Weights of a small transformer language model.
Size: 15 layers, width 192, 9 heads of 32, MLP 512 SwiGLU, vocabulary 4096, 9.35M parameters.
Training: a variant of Adam for these matrices, 206M tokens, 5667 steps.
Each number is 128 + 24 x the weight over its row's rms, rounded and kept within 0 to 255. Layers, rows and columns count from 0. Numbers have three digits each. The size before them is the row's rms in percent of the matrix's.

# layer 11 attention value, 288x192, rms 0.0431, rows 278-287, columns 0-95
102:122155111128080114158129112150170151123155120149119114134106143157131108146148163107129139156125117113136111117083187110129141134122134111119139114158118119103168099073094143099082126137135128110132182139132136125123131103154088178086100158153142103113078131124147144135115174129115127095
097:130130176085109105098109115163102107162107130138171141134121097132123093120138113159098085129154149167136160115081113133163181093144115164132146146143144153176132096104193148113113124133130140134112098141121149109179074120106135139110125112110093102129165135118089153106127119133141130145
107:120165126139121138178119087084107117118152126109089097170096157104160131091125115101109140128127151101120133131120132120121077117156133094124144126101153129091123118177086161134137059133106113169119126127089092124123134123141149127107120150115141168129095122117104108107107159137143120130
112:180157193095149109121125163139102117116113136145125099103155098173155125123113141167134163112110148134150140104179096099140114121142090102095119157112157099119165092135163152106114124143071138133094155124085143147110124104079139133116178118124155115136129148131131190086165101131140120160
100:127138124123135172152131143077143136094142130146104105125127148169164169102141106150107130175142148119095101122152121141141145080139131156155127123138150098136142092113104109130166100129112141127146174114120113149125132144159148092114106115124130098164083147143141112110132134139095122082
097:139147132098109099104132108102127108159109133142178137114101126193137094142125113173153124121106103151148155095135117135090150131107100139106141136143107099127152120113104158145112148144124124148142144140170132118115146118098123138142123154119125142142146142158090148115120130108117103137
100:099092135123099062124117115158137092138130150132161175107121154106090121162123140163156135113100165142134104106127130119138112123134081174151087159125189162151147154149110130106129104144137112125112080118111094140105134130145117150120114126161162088112119138102128122107105116123089154185
102:183108163117127121100117115107162121176132150137109121126091145131129151153095103111129082145131099125148118157104108135119129161146125118113088155149148116116120109122130106132098121164177147167121127157127127138131155133160119150107088116128130115129137130136150079164094123117095160078
106:159117146095171126135090155124101174119150139154131115140124124186138137099112110136110143104126157151116140134111122152130151093127141081123157162107090096173103101139126100152140122133105114102130151154162108128094153161108123110146119135133096168120127134133136103093130142129116134103
099:117137097134137128104139120127100123122095112159143120102099133170149098147111130193133125130124165127144096102176119149125118105117128118164115144115112145124127141112104109161157153091121147112108141118171100120146145160139142106124151103179135116135124141140143111112137113090092122119
# layer 11 attention output (transposed), 288x192, rms 0.0326, rows 278-287, columns 0-95
103:140108139104120115083166142107084115116135125145153157122108158149101133129122160104126109129128115170156154038159097140121102117137139140121093165088159119123163106134124120126140144126148098104152089124161106165112137164134138121124127173094122144138166115136135135139137133138113106170
096:121140120145143168134105099104154139153106123098100135126078117127152106136146113126067151127104114158076096130159123116093142113155144116159126081114094087095106105145118091115084123101149112127169165136074123127141149147153153142143132129145151144109129153144085105125101141113172147118
107:130147125144150060124143148129122119155093140113150126160129138090118093151114112129136146090150111096185113177129091137177103136080109122134131162135123135142131184135141129125114138142108134106137124108117130114200113134120148103099134168145101150170153120166155104140154084099106128193
111:077133128158146111147055116135091156126133104121105140122121064117164134121124137163099114111132137103130123195096139139130165175119151136128164131092107147114139132132117115115137087137100112107130136132139137091142140165113127089139107136135146150135105149114131096111114127098173133116
109:108093116115109096135139103169153133139154123173145111144148143141121138129113150157162132113121118137154162135121103109160050131099133121163174143136136136094139169131131133125132134107123209126144085080149155129148133143117121130103163085116131149135150164124117145161146103117105143139
095:104121145142125139123082118099142149107146161149106149126108107146103119081116121137123121143115152125120102141148115111109140126192148153159133146090133133104130101154104147133102137095127118139154105148149126134107108138139139149128162200155096094099130135159105110151164190134163135112
095:112123138166163173132109123072097155101137098145132118083074153090131145095102112118179103124141097150101120127121129142131149122131112150110122092132138129129139127138130092148115116132131108095164157152095139062149171111156142132164108132124118155121133150141149162090130182103154134104
097:105132117087129103120107104127141127142129111112147162085097179125098115161121119103144100132115120132129115139103109140117084153129149112110115112060144138135149148116117135098136139145154098138128114111146142159148151128135159141103166059108133151095132091153142151131119128143135130126
101:112113101125082101135086103144137139168121134136150143156130115133129098132105125139122147126089139116196127159101093099138119142107114142140168143163126114112104154120121172122115128108109142155109088124069132150112082158100100115110166125142106086132124118131061111146118067094116152137
096:149104160138111099137113087148130155148192141171099120103089115165085112087103142137154115142122122178101115153122114087115146138160123134148158157106147128151164174151097166107106110100135152168120114113147111086096113117136066133124136169147102115120136123130082127125163113128130154114
# layer 11 MLP gate, 512x192, rms 0.0479, rows 0-41, columns 0-95
104:151095080124120153122118092140106112098125101181120115100094161094060153104130143154086097073143134134106129115119122136155166147124162148110139131103120120138087133117140153118123104159088150105117138131147164160136111139116073109151154136148107143145156122129164091170146124097126109144
099:125133132144184140153129113143141128106131112143116133138111118092089151107128130122148105133182133173128119157133137139111131131088124109110144132119071102162112117119088113140160110160129153150135126064143118114069152085141142095106148134120138092152112079115138129129162076154131086123
098:136151129144148143116164128108104127158126144102115152125141132121135151088164128067148105157056146133071100130142140117127143132161132151147144134126101163147173130129135108122107114109109121146178137144099136142128098113175105139102112149106127133133121173162183162133125144150135100101
100:129081115109118064128098143135130143116095150081150146113113114111170101126125113139133101121146124112152121163126146101105127175181122166116172147121086099169114102092114143092139109109121126119136192133094126108130115067112194118080140083134174124115138111140114161141122118107137122145
106:135105156087151110132178102135140089147102121161101137130126169074138127097114157125121171149148144178104141084109093134134099148121135132132117098120154104127096167121126158128094125145109115107109118133113133106194101112114131128145088135135133127094074139106129152115090147093115172121
101:135095120108146164107149132174173101106126137148137123131138109118152102137116119130138158123096141130086121120160094141115132096144154132098108107119138089130133076131117134203166138077127155104152125103149117156101143126171069092110118125111127154144127132131160135077123100135126125133
098:132078088111090180117163077153090153133111133137165158124144121146128152139073109122123125075152128115129120126148117107130110137104065163134161101158099129178124098123150143142158126166144158143145151092089131104142088120175090128130117099140080125129159104137135142135117120153132112154
095:113136167147096115100113117145155119139103137136161138153144152134110096092131165131106191097153101096141139131116194134156160127091144127091124130107111119148117121130161100122104158166116119094110136136143151132105138076163173117128125132117114144109118156138156148126132157168127120127
096:135163122169090127125142114146097164110142123159088113168163139147124153145147157189146154090150175120168133132101194114122114132132147159106136148154129096177109126119114110151117105146105106094118097115108142156099108143112114112146130110109079085153174141139122139149145136108122141148
097:113112144159111106108151111123111094094098117144115151148156112130096155159136084116121133121203169145080088158130104111109154160111151172090182103128156110119156131133129146139107118107144116147131092106126121090105110142152141119146176160136152129113168120152143149107084132156124139130
107:143116116120090139115109073135146157122114137120143095087165093130085133142140099148116096094120132182159098095100157120128126145096108108173156137111116162117143161103148140131095117116137134159129158125117141111107143152109118126158109107135134152110143173125109120116159173112111118117
106:169119159143156122085126151118129132112095166142146163131132109095162160135126146092156114118081118147132144119137108123126150175093195121115107106145057132158100094152144135132117110092108129145153136123113141094086161106136133121143129112111096107099136133096130095167089125119086121144
093:181159163167171131165165099117170171124126107125100111117150103174097142124132155138116137129083133104114112117105117115053086137129129110110134141134149105121112142138111112091119109130131150108159119111119131103130082094145118168111113156109138102153126127152136136102140127154159151118
096:128142084148109143157128108106120130134103088124075144136104117137117132134136107116160114145129117142122154117066110117153137173108173137139110107136104104102146115134070111108152142123116146103133123146124113083143139131119131129126149150078124145157122169137107101156110129147117101145
098:163144065134139162100120142126110117113136121082121139150125127155147134120154114161156084153139122143143114138121112163108085141156129164132110139108120128165115139149165108146135092122092166111122150138148141132140159141124155120075135117110149124100077175160146116151159093119096149119
110:162083107107096140141103146106118135146118138114092084134135161102134124148112164126160121086122147128115149142153146156158128092164113124112136103158135140090126116157141109102144117108112103168138109142120124127103131133106127108113146124107140160166117106114120126144138182123154158162
104:100086182129108104141184114177163118086142130115147132121163103183109134099072096145159119129101159127153142104130129084133127172119119113149122135129137145124127179128157109116124095163116151102148169177075101105096147131116136088125113081132155112108094136130171154113116106140154117125
100:133133111100126146146121096081121131134117147095135115117156143143108165132092089147134144130133163176144124104084114115143108128146123157106165158114113081147111110174123112121148138141108145126118122129156094118119082133116112118150144100147126156078097085151148118117145167089136166109
102:115119096162164145135127098087140123099110145121151126112118145132150083146167145141134111132096142143135108119127123110147124161100148111111162103156162164181140119098100132147111175109164114077133148127146128072118156137149139109151129087137159133114163133138114095137163089117121114099
104:105100144137133164121168142107106115108086150093106147108098168121123168130143127115157149151121143084140157122155113107112124116164103124163117137155163183112125109131086122124123122122079168154147142129089117092103119157148180093099141109127113134154143102124120166151123144130100129131
105:161144140109135128125149187124143142131107139088128144122193137095147138126098108127085098123078122145131119095138135082111127140169119165101111128176151116107131140100145104172102110105119132118115122119124155126170125082137149127097172097156109128125106169147148146111135148094111157138
092:149114168114097122124116129140136102152111153123112116119149163127117135155130108154139089148129160097107121126143129142149166116125146132095156144106121117117149118109130073133183107092168119139105124156082086141110135113122133135093116111171164093121144145140128096097116093117137115124
096:108105093165146138122141089129137138131146126152125118174125138127121125116115122133142130143141073127155157158143125068153137138150124094122140127151152162144168105198099118089107124116161108112147124135119131138158117159117115139090061116071114129121114115118130118109147131100145164101
098:137138129108103152144158102136136082105122095099088132164119094154107119108108114127122136098142131068143142121131133181138130120085161153093147104140151079154161140157114124111182135078133127130129141139147138135135113152114137126135131136130124133152134097140127126160145155166122119088
103:094158146120142109120141126087087150112139115146089087120102125156113144093115116145166191112134120090127119181106177136119101104109147129149117148154129100107152145112102120118138118162141160128132191113089178138127102158120145095136109132148155132096175098102073132139129133080121120090
098:118136129143137141117149119097133119131114116130128123107122085142159105130112138088143105117147166155082110104080173088118106130150094114128140126140129148166131132148163160101090134154087120137109095154152106088123119121133117102146127116133147086094097166126090138122111139090165128123
102:153102123114135101114128096128153157146133139156129139125111137190121149120105141118142129135133098169138140129137118140156113161155115153114134084137111093124131116144069089123176140145095122140102179126096168143114174127168176098098139124158114151129136118155157124161141124143130132097
100:091156186122119144111114112113152129144141139125138176155171104110103110151173115128132092115169134130112141154164105158161117134126133101116138155106062068166168143158121148120103176120164144119126135108117145128096146101136132145110144151113148164111120195110117121133127124147148164090
100:128096146132118146117094180177104116093128126146130107119137088108163113164121156149142106130128104166145137161135115135150164154170125166111133156099116152134113102117091104133155112125160104126147067117105145116089139144084124097145151118150122085144150128142138171110144147111130110100
100:105143103136136122148075135122109129130103165137153151144132125115142146159151129163158179120169150164179056145093135174117143132123189095127118161126192101103141118135154124075122096105122139123127099143112111138123112135123109122153088121127132140142139129160167151124158142133113141182
100:171141067142141117160149157113147107102112088125092135130167120176098151148133134121098140126118127157135130140123127119082155122093140069129124176141119127127134128130125135161168153133152124117107118103122091112070127156144120140153112106192083075136160112131125104094148131116136160145
098:158107096100144131140169104136120118091149136122095109142120186162169128123161128097155142160075133110112122151177133127119162118150111147141120101148140151162126134098152121098139132114149154162168106131116146133153104130180108119128096073096112127106117126122133122108178127169126118144
103:120160096154091125168150167092122120141132137105121096123126141148144153143139140119105094153105149165101142106163081150133151145157152076116135159135127131094152082142132172155135162102123111081159116128134122106129127126122128096137109137132150100075115095108137101159152125125186104122
107:140117093131129147140091108172083141138121150130134132109092128063112112135124101121173111104160108125098121120095089120125125109125082083117134128124128107112117103093099119137166192130134182150122184159121121149123110129127098112129116102123095129122182156114151153069137091105132123119
098:129116122118088122106161156122131127125140115117152124130153124114107152163207119089117112135100120145143139094153159104152114156141114137159117148136099113120146086141133119108115123141114170169085133110135145130088102151134121137117096113152158148194161101137142115132093138078145139115
100:123146151161102104150134089135144123169158095138099124159108124124130163135135119165115116089172111189133142099074169137158142092126132174154146122131097146128156143163167100125101109116097190131080157121076151148143084142139111112122085149143126113162095137137143135122119117096123168110
099:168147130127151133137143158126115164145108142149124123171113147113112120109142161100138119131136095116117113139125110116100131136117141122094127094116095116165120135136122130139113146118142115146147121109085132118081188162103150150140129145177093110115142135097120111168150062122130146148
104:151110094141105112122134155092121143103103151155142141139139102158136127083135150079092109119112126123160157105126131160119082119102107143156133129144099087162115144110066110143095124124160099114098151105095116144129122169138150147169122096173118102144094169124122147099129125154123129075
102:125093119142147137125103150113121119111154072109145111111138171142113134150113123152138119109082161121110115126163127110143129162108098130126124132155116104131123092124125170149122074118124104120142085090146086148121118093144112123136099135115105098126188113178107143117185151125125108122
102:117148123134139096179110131162067150174115148113128120144122125076130094120103163147156120156102096075119137108125093122087126088085111188071096137153094170140154151129152138146118121126154114144177162130102137120129146148106137122123132128131131147128123133150108194143135126128101141113
098:100125070118183116090125111111151147091107065130136150104128140100125150156170144160093150140135132123117172139142136130088154101126143152113117152098111153137114114115130118118141117136138100148104120121120131153100179134161144136123102118114176114155139140130150130114161144109067092103
102:142092151110143143098124087092121173133152143133127127123183109138131164107073145107115106124140143143143079102103127076113138129116155155113128115114139129130157138150138146111187102122127146162137119123110124116151096136123097112152129118154112142144146113118183107123190113102152100044
# layer 11 MLP up, 512x192, rms 0.0479, rows 0-41, columns 0-95
106:082150154131092139115112140103132130148088103127116145116143153142159100143096136130153144100130141153150086113103142102154122104111144147144140140109116141094136147109124165164130142154157144159140178090108117086186149159128100094078091088124158085133168124138137087095175134134170166106
099:128136086144135103184122121127096145118124153136153155139099107109117112137139122100093108108115152142123086146135110173106127156135116088100130129095170125144103145129116082131186129156098083141128094132141114126136106129113126131093129149155094131096090150125124125123107166120169138136
099:121090139137145112096166122150146099115169156168107108122099141077143170111135122125060149150132104114120100155098094089162140141095154151104119129123144139155150145105131120111129149163129132134153090094128132103113112108128099134166160100126152141121127144139145123085127108126090107163
098:167106131097109071133140155162112130119093099147144130128147106130138076161094144120130141115110176125139098119130102101078119135172146110111132127106116155173135131133160169130154107158115078119111143127110145107162105157132137138178155138174128123128141162133139126098152177137125106179
101:138115141089154106106120176134152127127096128106130176095137144125130139100169154139099109150119135143081113113133130070137102170117125167108042131145121132181114127088119105158148161122122162149121136157133142099146124060132152117107134153080109107155151122117122123089158120131096136138
100:112124152129073152132174141116114130130110127148127118142120137097105141133124109094093130100126076115113196125154150147097127121065139111118101143109112107149112115107156137126090153129154125145114149149107160089101091139131145091132115089117149154158165111070154150184146094102099105151
106:127140123130119158171137148159101161152098137133127154149155131152155149127087065109139178084102088123156133135103111114087129151162131129122146160157123131112138123118144131118109110147121159115114130147133151131113121141127114125107145116129103115119174110096116143154148153068105116151
102:151111115140136126048136134174107145119153121121160150169141126183121171164130145144116111105135129103154113133126178150118131154142157155085148136104137165158132103116191108146160158149113115127148103122112105105152106119138138157149101112137130164107089119125088131118090120133137150145
100:120148131133096126097142129119135107105164098121100108158099137151155129124131111132078115127104177136114114132087140086117127159118167144126148101089130172113084143142129152082123097159115144139131141124137139087072113114125167122131142147173125107130170112151129095107141152118099155141
095:098151119070125138137157127149089137116137126177119098109105134102111122113172111142130154141103151113161101133101132155103116121113123105124136133111144132156110148119122142112083136136100099122119096120161087138115120124088090111102153147174155133158124120142090141095102115122123135172
106:114105105101153156146112130136119063139112124127109122160078138089105163097109130113145153120106127135108159128158118110157144161093114140155085108104132184146116144113170132103168121164101147137186159143117098114130130151168119144107144131109146154138102151113121137130124133145087106137
099:149175136141142090131122165090123115086117148090156157148090113117125108115137111093171133123117136134099130130107128129125112083109127130079079128095147135128130145130158137130171079094131161089100102143151139147148149121123132128132140101137126165144138142166160111117137115110140125157
097:185132157091131138149083152143102147153165095142130107125114121131084117113142116152128159105123161087136116128144119165093136138113131077140144103134178100113120136107116103061073097146153128144101126159094141121153146103132138135069147165097117126157150133119144102103124146122151127162
101:106137129132149144165142118084113122117142075144094140126178130133108135150124102109110098140126085099116163126082111089149127119132141126113118116132151081120155105114133116154122133113162155122133116170134128167141146114097139143110072143143101092102131177120125147094132168149121102062
102:121113155086133124113130116094146097146141098143109138095160147143124144124122154144132119129142113091151155133137124144111121135123138125151109103117104156158131123099160162144093119143059147152162140118142137113133142145099122132117147136087144114099144123109169145127146134153159143122
102:138123106128168126157099136143133079113108108120138099125112105154151132143078086125138127154083108156135110117162121107125099129161116099143136132161104118119103113112168126093189088168153142159105125141106141073120153106133152119085168128117090112083150117138159111075161139152125087139
097:123157118162150136101121172162148141146126130123169123127110103140139105138114173097155137139119170130116124127122097138123107109117095128113136147108150127126151112112054125169125122139113135147137152123160131102091115176126111117143106178129142167103154158098117100102136126097127146115
096:109148133090124125117109108126087127134111131153149131135132091074147126093116137189137134157158127178159118122140125126111123130157126130189128154094165121137124111133113090167075105102117164095140108123171140105158109176082121161119109111126143154125149140131109141129151127095147115142
104:103128133152155145085131116095108146132177114114140145166142124133149110128143138094097187121176126109135111108153084131072105134132138145133104158099108135116134134128137166126183167136116087146128102107127096112155093160105106151133115137187178123089123080126119138083099128134133136110
103:114126171109175149132133161155125148120107103150124152148120146144123112135157080163126155141140109187195115123085124095147185168125153143144107129093120130116104171117110126136131155126108115111057132136147143190129109108104153117132142145092122098115154137149121141147104142095115127137
104:143158108109114142142125152097147121114116199132102153159165090112152169158128101148116104102126120152153128135121120129094114117103137140087151156168107167112111113156086167170137111139164126139128113092111113144158105144135112164122137119131105152162090180087097085140108104136119166145
097:125135145091144141129127074135130136126092069141126129141167155096079145147094097126112079072180133120138126089133172119087135111156122130127139085131169121172109143121103122113154111118155144110096104115111113177133090124134145128142130107152157152106115118133134129120153161173120149147
097:106073128109169121135176118101135189107130133136107129114139130110131134102140150167108162121138132131139160127094143109106126152131152152137133075137125135142132138138142116141126144106183164074132090132103103115106100128114127096174104115137160154113121103128109085104110110126150123139
094:109173154120115113136144154101107103143096143102099150086114099085099106099157084137117149139139141096168158097182134156122139124109128169152154143097128147149089126158140097134183090137135127083143094134146141138148108102115137093132109142118125111116071124147118127148126110141134134158
104:176125136140120114158135148125135141114160127116108165110127087145115123157105131085188143092130162144097142126108118106143151150122135125137152128117122118168136143130134088115116156145152171134162185100130153135157102120130121108114098142127169124116114157114111119166117126127091075080
096:122137138137111128124129141168131133170116107116131076145096154117070145119127140128126119119121121143166135122102117089165133129119074132170114129111109124159126118100129161113149138101135127136158107150177104114139168121101110117112165137098146117119141102131129093141145150062120124128
101:104096124130098144144155175137165088115165132129122139128110123108135134117130140149147159110091156101125145123129166162174111119119090148133129138156107151120108133141126094110140121102156177151147124132132133137127186114120116142174176129089127146112146103140152087120099137135114135142
099:181117133140194121143133141140127108108115127156117095104100140153122096143134156091131127111158126204108142160132132101109147147158134116153103171123135124114168092125098149140094107161118149136107090125124111125088180129079094106089153128097120105093174088087076152105103142105115135129
098:070145151146159143164128142097149104129123110071128084122115089095120141163100117120174118118159141098118141135140082095100132096103127125102140110096128127108137085174086139143134126096117102086079137089121147084099135126159161124129119136139162140131115122125128137122094136128125083154
101:125135080153154119135090108137170151123121129109127081118129115113113141143117117128164150151116175119107107109155113144106181142150151149129149180122139107134121164108137082145139039145152082119120145134142090125115152140139145115101135143120111158086139145159165152113129098133102126157
098:162123119160121121140108118129132110094141137122074121133163133124125110122126162087132091150111109113166129086142137103122112156126128141128116122152179118136164112112146111135152136139135089128088117112155138103131130186121105147103111127129137112134138152124160173161065178127137122128
101:120134174087141138156119104153138094145093130114090133079108130166101154123167166106149175115122143099110118098190150095137144118153129127134142131140139139103087101164109131133137101137109117132143153148174124143110157137151118098142119135082109135092113072120158171155102159114154144144
099:128121126142125095170167153141140120090121141101119126107101115117136109147144136126116137139132130119104127107131146123147149072149157122115098120121124140135106141135089115130143125146096071128123170132111141146137123152108158115095146090135162135126108178104100102145150135091169144129
102:136125164152165111171141148137110080123119123155149126103086143154118141100070137088096101085130150126094133094143121156156106101147129162097106113089152152140128107136124111113100119139179136131071113106088159145136115121108180118142118124116149124104095136177130111159163104102155172156
097:143152117111107095147110138150120150124148081140142181182121097108118093134139185112151135068143110128105140166196132135149139092132135122119137086116173099085099154129139137151111160135140129120129141117103169135114126129139119122172091155161165129143112145100084150124134142130135125132
101:076144151129138158077112094124131128128121140098194158063097156122135130115134129122133134151142180147096098143112123121102121095162085128103144146159127156081144119145123123142124139145154113142123129114130114111140108127157131132142138129144162132135114131163125152127140087151112107078
098:117110147129147154090125135164160087133163114103119123106146114127157123111152114158112107151140133127146133085130141112072104076161103115144133131134156144131142138102155147135151140131132136136171117124170082154168146170151111138141117114112174119133134109145107140081126117133095143138
103:180095130124122115107116165109114161171124094100102140121139171133105133148095138148112098106111112162133106132167147128090110113123093107169182146111132074149135131082157151103160093128109134152150148144165104127108123104127126155134146112140153120135132123159100146149103112134133136099
102:094086141134095132146100092120114095117122152134091133175147156140074148159127126138118086184124164105128135152143115115145089178140124154099158129167119138096134129173086117150149071124124139125108131160089089124146153127186135128112150119170135109117132102141142152133125133085127084101
100:162127125095118134147142130144123102132118151139143093120154122125140164104155115148068100082159102095107151134117103157125160162129118097172126106116098100148165136128106122098115137146085131155140140085119132131148147144126124131095150129156130096110134111105139121167187142162153112124
096:137142093104114187115115123155118109162122130080111178123165134105107133104086163155126105127106120114147110148142080123132107100125144131102144151133138121115115153102113133155161141103132110132122148170085176118095161100121077137161094150110136123107123098117067103144136140133092094098
100:107127126124148123141165131157098106168098106151124126169141134118140098113112157165092134102160156104120110126141178088110165110095127157138152134108115094120091166107095142167134114143137114138134123142116139146071120147116146126160157120198127165175124133122102139135147150119070134163
# layer 11 MLP down (transposed), 512x192, rms 0.0345, rows 0-40, columns 0-95
102:093120126165144147130125140150109107126134147147126119096107150120146129106128113146110154142110113144143142135178124106128156115118137161123131140088152076115129132166122124179112135120145142103139149137124115131145117184094135101096125145122106065131115107108113138164156120167128139139
096:142170082124169144095120166128129127107113145130129120116147141142141137141085103137131142130145122130113082103151095149089113121162104132120081150114144120122137163155159137102149109123132127078107142101152152152131101103128164154146132171131136108154150133116121146119161101149107133118
100:116129173120177085106103154144123118091147099087093154121104093148135107084141137135172082139116126095163134198147126102132121124088116140158148118153137155101134145128085148113123135098079114115134118096097147151113117116097123153133110156140132078146132117104133100128135125155138098136
095:116132106107142141171141136111189156123144179123143145120128130125168151078127129140155146164098080092132158147162109131148127130107140134150106118127105101149107136106127117108130135122125122121138183070128143166111106112143169149143100117144111146100076158124147132104139072139157123104
099:171150160111102142138136143137124134167108130107151134164093106151117102115152114139154178108107143100156125131146113192088143134118141124148122120129121109102099105162175139164126110112189125111101123162090151134102126152089143149154144177122115152131104158080143145100158109145110108130
102:108113126108157106175076133134105138138146086104160118092118079125119135130171096117069185111132138128107111110142097106093121148103100148128135141118119093121124149142127139126103084163075110121111091144171126089143150094164171136085135091080128165163126149114127092139113069127103132143
097:164179108080126141097127091172126115167127093130072105174125091167146119129114114152148095110116128174114122123138111126131160142139087128115131134123180137131188116142142108125127126117137157116131162102147135169119111121141108143151160165107102181142105141133090101073130103127160136119
100:138136180188114130100134154098119121164131118115100117096112095095144121138107138139111150128119121141125116087150125129134108125122141119145108093142148105115131098156095143126127149097120081139092138135097152114134147104143118145088133100107111161145172127111129115134118149108145100135
095:136103141166123140134127134135150171088146120108101089104139095142147117120127130101137147158155184136171182056086118124135133092141129115158082116108091139161136147145100097139095146114089093147139126134159142157156111124127124192160127192106105132124118159112143175098145116137138151120
096:177117164112122094135102086133140135134105118069086112069122125103088143134131158122146103120166130117121151131140168111102193168116118126124133110162130114115150117138154105080146118137130155115181106133112090134119151145159106135137159151153107105121076130175151152165119152127172142103
103:180162087111109108148145119104144157122113182126149097150126111135150052134143101139161128136105121109115125170115134128125109118105118105150122157146137128135156087122127133153091121104082108154116111095141153114123133130154174134124123101140112117158163111135122147128137098148115131140
100:142127118107102116111134154076102131188140131130125134115119145129125132114118156119088141100127157146158127174134119106106123110110069110151077168127119120121168118118148131134130100117109089161169137128162100135142144146114093179140164203171145132130148134148163111107110156096095146121
098:173157140144096120139176119090156121147133166118144082164114117129127096116166153130117123106124111132128131116141131129112118140129117103153141145135091099133091126130130136062092142149105153090132138117154144124075147130111096117133122103129095093141161103169131147101112144123183141111
090:112154102085135112138134116089133109123121126123152108156150100153155120126146102142130128088132093131095132092113109141119159104112150135137143156128151100127123139109128154089106130152143144134104117177074160148120105116118118117118091133124137151159099147132156131073119153149111134108
102:107077144155109113105121150129092131098161143116146133126157134112103108107103154154125136133109151159139164188144110114111163142115134088120124137133117104132105125120095162125145128164105165091162166133065103154148103095164116160116137196166177144106103106131129127124130150140156128105
107:121117145112153133128142129112156144162145120128131128097157182125147138085128146120128130145148096127169128137139135119073156112124125100082149130115158115135120133152156142151055141140175115139113127101126099120150132100145074114138105144090148087114136168142157150149174138119126128131
099:156116106135153143125146148113173116160111126100133086149141160140098134160150164114126127152143153114136129159105131131115137174090115150121126103145147116097147129134139136113098179096129099068122139102132111159163106125123132097088092083111174101147124106137147127149112139097081127116
087:121133114137116154146122140153093098169156119148102091142117107140123136104130123165165109135117124134120134101130109133158124112162141080103154112153112124122173099154136121142133116109125096115145116121124147090134123129136127141150098227151121090171115125148146106151108134142138083130
106:184141161146113151148087110162154151120163111131126126165103138084133152118199093108102120149127152134137152152109085152153125143094148129074148111128115121153143125181127157116111155131112097136128126138081138128129098177128151124089088161137097157132184120179135121154133141099147130148
106:109145130117147134106144135146098114098140107146102127126160116106135159126128125150214084146102137127083095158128157135141169150119160137169107122138115132138094170129129114111114120134155132125118133144100164139142134107144133120107129203096144135134166160119173133190124147122114124167
107:095111160119108121135160125134159121120148052152150139150036106109145137110123135119100151103105111166138104163152119139118138167149143156108161107066144108113122139147121129119093116132126128163101073155110107139128120131121131133171111166136097090135129111147180121146104082117134140161
095:099153129101115125125165128141132159103145105118129141130138109127122119114120154154118131082154141091140158086166161172119124137117128147160174131108150133105153133082112169142140177151095109098189137122119131101161118118130129112097124158157133054161102122122131158141141133100154114104
095:153154166133125138105193126099112146125118091190137131158154111177141121107181100120143095109141131138159143144100191149149145155130144155102096137139133081123156132129125111145115157092107107171138115099106114139100174082141082093129120173138098103191170142153145121155133124123125129137
101:107120106135092128140091126099110166136115133116100138125097130153136109100126168154176145163148139107131120149088136114148166119108144103144111119146128115095133130141121104167146120126145180112128116157138179111156142126121137126156139165083121143133131117091149085136092078143139115131
101:118153124110139124121119120158167141089129132122098150133165199088140179096172153105152106145116135138123124160130136135133152141107104183145171128173087120116159141132164097098106162127113124140164111098123138108117092103079105130089094169149126166139140102103091136153106142114135121114
094:142097140141178107125109141092099137119111124160138136113136124139127104082120131129126152114107137125176118118168114131113126115133138132120117083119104111163107087111104146132161134127121083080154120109118105121154106115123131184104137110129131132144121143148107109117139117122137149120
105:104155162101135142080062154125129117114157136136101109112148129117126118126130141104149119134149142168082116147191105123132111119144130120126123141102117167111135099196136110145124121121168148105129136145154136127107099125146160104097137101127116125140128117160147168086118123165193121136
098:110115152148098131131139145170094105122110117119115139062122117135146167114155094108109140150097118071066109120092166089117134154140124181165113114137129132156093130113112166126105132117188133123095140138134141134099113129120115174117103143115109148069103142134104131102128148142102118141
099:152143137118111117160103134116077114118144124137176134149134118137125113120159119108123136097171118124104141143136118142134101102121144168135076152134157108142092113118077144119173118125107104118080093152122128117081131131139145100120120218120129139145122129122148104110128101133094135123
099:139080138146141160116071110140123083151127134151144104169150085118148115163135125133122150127146157120166160166174122144143076122161129123139153151114119157203116159092131127094149098185143121125141140124127130158104129107134109130132093149144141101127111129083111119153121147126141139109
095:114133144127122116109146093101116148111120155100147156130123134125146152143162149082130127129117140138162135107153120103153070115132117142116115179078128125167114160137135165153134093139106138172102129118097189126099128093114166143095135159118081132128159115080130105142148100140089125144
101:137139125123138141113130085103128146109113105159153137122125153075162147128076141144101164131146112136148149138116100121110154146130151155180143170095104128127163157143154140137122116135169114087152123085128175106110127147127134116135125058128130129151126117136100137130119150113141168161
095:147119097098134120115123132115157142180075171170128146124113155120135131111113129142139118137178117093100167120132135086182120120130120129122112119133138120116104151113124145111113157105125129142101143182144138147098186115131104165131132077122117123122141128157102132129104121116121184119
105:116138118109161119140116139101148131137109156146105113139125138178121102156105133107144119144106097147119121129107126123152112126137136103117110146102159152103142114115162144129129138167107106115183109131139114138109138169118142135075158191162095161107109151130121127152130172122142121118
098:138124103109152154101136140111137120098118108116122120092119133150090090096135096101164081158123117127109141092150111080128130133102143131098100151091111126134128129132098114098154115107130156100123108135166126131164129098128103107116116134138108135152108158150160166138148117131109130102
100:114138124171135157122156117119101148109141071139082087086100170124126156141118104096112121156126165125147103093082126081118126118106100113111132117142106121130122104157127116108182125131101111143140187134127157126163112174085115131096105089126130132147146154098153113130111148103152115145
098:152151133179175135130149103140153130138126150157111112126147136160135116096126120104153107122131097103159154114170078125130153132122121117134150129137135151101136154128130157165138121130130148119137111136094136101138110099122114118110148088128119126175184151165122167123118156136157126138
098:110100156101147145130114094159119148098155155140152149145133116126114121083134125185137123163132157125098108152101115122117094133114111130132112102126146113101113079099144151191142135105149167112167095118125155125098123176124123141133134138147113153124140157101147084128150125129131156123
104:069138110133138152128132127132132126131138146104136117133139124157104082054096108099131153101170114103101091120139150107100125135088151137163127149143115092143152163083116089128135100126128135108180172122144139116117134176150154105134103123129102092131141145124149123137139132161122124128
101:071097123069103096129132148125127153144145156144137102188119111167105144151092150073189106133154158136096110171109146138112148111146149114122101160138147152143155166140090134162144129142154134134103170142125109147118130116155135112134114149177117113108116140145129138086100139090111096165
097:133162084140122121112160165112142149108137105168116126102183083115149187144137124157137090112148146117092111232131158127138134110106146115133105144170114140117125130130101162152116102129111152129130115095164098095148128092147117146116129077134137209156109133119119137140116171142117128161